From a checkpoint of a small transformer trained on Wikipedia: 85.6M parameters, embeddings untied during training.
Each number is 128 + 32 x the weight over its row's rms, rounded and kept within 0 to 255. Layers, rows and columns count from 0. Numbers have three digits each. The size before them is the row's rms in percent of the matrix's.

# layer 3 MLP down, 512x1344, rms 0.0737, rows 280-308, columns 1248-1343
099:150150108060115156125153139183155165101150056018095138068115198096186156141074155133124107158206076115210133143125114121178181105106071152182141191121129113137069157138107062090153113186137172137152132167121123140118159129157109094146177121098108106179093112123139137113104120127120116121
102:146117114130095113111143129135134149164118139158146132082140109101135079172178122096130106110143132099151121144040141085094117098221112086128079120149115182151155132095137161087131095092134103153108120151090130155126127160124093113071192133146092166163146125144143138146124129098088119133
096:129139185156085181100180144149091095092128141067184132092112128127140111119086126064108062153172106137162150015163091136124139087120114161090134096089140152076163128117158016138136111112087130106076190112081059153098124171049145119157155122112108078149154125125148139108125143105055109097
094:014138121105178139081215120117114159081170075138106131094136125172120141098142117094110122118117054071164089144088118126188096121086165103153160153150061198142099074143122103126120088108109085141099124131087199154149109127124115142090076133150166144112186149110108187101126085092096131161
094:205165103160102159149125091216117061117127143160116046157124133143123156094123116190068061137155156146123140076133080111109071066081085107172123164145121140137122154134125195143099171157105094136118143128122075154133171127084133097118170138145155156151072157162187160180128142098089179119
099:135174161155158153104143127107104155114129063088168114144127182175117176177120122083142118176102106099155122137160187173109125105051174086140100102093139083116131164101094091147149141107135130165151167107113145123120145170112166110184149112137178079142122061103139083083155143176110124132
098:179166153185116117096183087174195173122091152133077136095132121032133130154125217128118180143081103118122119113061058084184066150127095105140063140157056177128082130101122087140184123161131083179092062177139142137152168074079108109124113120189110191146091156061136108078103138152089167154
096:180145094167171147081101132073126137074112097096116123175141155133144137109098073139177131127050161121147151129071151165148162097101110153160116189124118210147138077169128100066064147113179155118113075113120144187061159120123157170095210176115118119170191106126142164127141119173103151112
098:111108132157161129124087160090155125127124079169154134127165189149129132091140139165121133106128096113157117103089115143066138157112137169085076152136086144116137097075150198093098083080125072144128113075129100153174142133100088138071205093122145141128141131116096081092083101145100068150
105:155105165145146090130163159120169104148121050213131179078069157118159142133099096141122128130115156113157204190131104098142154102127149156184147195118090101118155140095177079130158122095137082112096098125074127138104137074128088150149154140147117076105130149122112106101142093124124144068
104:139131083136140106181136088165084142116108162057110174126183134132087105163179093143177113118105148187161159113147164106135108170160070141110135189124081126164141107167140128175110134116101136164136165092103172109140166113167206070189102137079106093158125125190086081095066161116127118116
098:123089146145194119110125173138103172124118102086135142166079170189109172134140110197156143121183109057107188092129113100141082107181162116161144114161160150082117109122075108102167114086116135102138170180168117170101106143111157187172094102101139125113154114127097085103136148118150106112
104:105103120190135109105162143125154168091112123106149136131144150074094083126141147087118141070100145120117165170180146101176166125107156142120113153129118113093172113130149075146120139143162064136152156116101114146107107114130043121143194105113177158103132134075135122137146152111134150133
097:106159120147126126093132099118158188117098125166120129177093155031125115085124131143088131078130182079131134103221111113098124097149145142060158164120164164092123108135085114129129161104083084108038170107142146120166069101127157127141147119112171129135100139114133141159172154107150091109
098:136153159189108135117095173102155096120090120175156173194155147125117152180144128173142109103043108120154135126164114121098109135149125099190150144116092097153148117094169056170112123092099131153078140160159160128204113096120159141122084188134164061142117136139141118095169120189128106081
100:053130140150142111102098092106117176171100105119085182113140149144138096157094183179100129148061083100116102182045135085124098120130149095145074133141147157194078119085127113093135129117152122097112177043192146077097114119111130148157140176099192129113122185062170109113114128114184068166
099:120141070152162149140127096157118198132142147187133146102132133122139140153109110105124105089237094169071100175151124085140158132128118123148116146141121092140106157130101067141085193111147133173133141120130175043082126062075147084127128147130187139173105114143172124088100127133169112125
096:114106163122160096148186122148132115148121120138129100159128108131101172201148184158091167113102130161213168167169155113130084172094123102113086107069127099105134119132066110090112108105153118134105114134171106141071095101120147156125152131131085090030093163167098092125158157110146148095
108:110149043150171119123121126191123082105144150059166143146168102096131198192159116044133121154161122187108129121122113086121124086102127131119184137178115149074147111184127156141133156166130133135120131148156145129133138150106116181121186156047067131095139104103165148129144109136152127184
103:149120202093060126122103150163156095184229155170098083157132112059161133132179150179142095137138121142110139105118116112069153122148118076194133206121134124109111143160178141142139107102123069139140135149175144163116198113141104142131142137128119121192144176164157132131159111104139128117
099:095091125048117146131185167137168152152129140172182093135096151086148205172124111101133117085134143131155130149147133069149105055149159175105073112109121090131112096171107177164102120106162157185133103174162116116156147167141140140146081118141181132119108184078134151156151124111200108159
096:176130124104143100102152105179182113023148099074110173159117160145147116161056180137158154112162099085099089146157126122159118075098107037123182115162117179126113123133172156154152101158158132144057067114182148134130148084131103158105143087128121095129169110016182169104099136145183139097
095:098097105112111123107115118119137144110131102179159130058149175168112120152152164188101052104151144110064138127175092113154141054173147162085110100101116142140121205121135135101135103137157139138125144113138111072143102145112093140121125113089103122098107105171157107108109135171153098140
100:095172191164135131082114183108159105173173124100188124168116184125132145164146057139104134136178142122124114083153140123073115174128097110106138140094102080127111125152135130165185114175120146097125141143120135102112102072149110158103137122177166128127063156149078105159081110092039140097
094:115161130081162135116143125128169150162102066164125087171101096105112124168170122107131106063170079144090135152070130083175092083085135118066163128060162104125126134170087093164130120163153131136126154095122076082133099108122102129131116131057127130113132110113138141090089177136118113139
103:090097145075127080172121155115090157111190169106126088184127117074047108114154154142173131122098115193101138161114112131090152086142154106155085093101115121128107130065077136059187145107136134104133200097149111116134117095127139102121171153161126101161123155147083191103142167150119081090
106:177113189145111160084092148167205119168129109161113148116121155094119102111129157122126169151230115132164092185147128147130135152126106122149106146062132132115055123152066125164131159139145105189152145144123112165177149154105158145165142171092180118152112156162213121110162104093128127130
096:151115081107165147145135102166123106091097165199141166155109118112120149163147132137093143076196094087116201153137120175154167087162145109161114130143131123119183158140095104217118145173123107102163103153095093190081163145085106167079131113106081120120109140091221155158171092052131112112
093:142125184137136090054123078132209107117142126079143133143169159092120141130112102081152159106127120157127168100136176164112124167099114165137145116123182098076103133122107082100120137113119117152080141083112124122159094095078203162155095124134102115116113117107121112124146129156133149145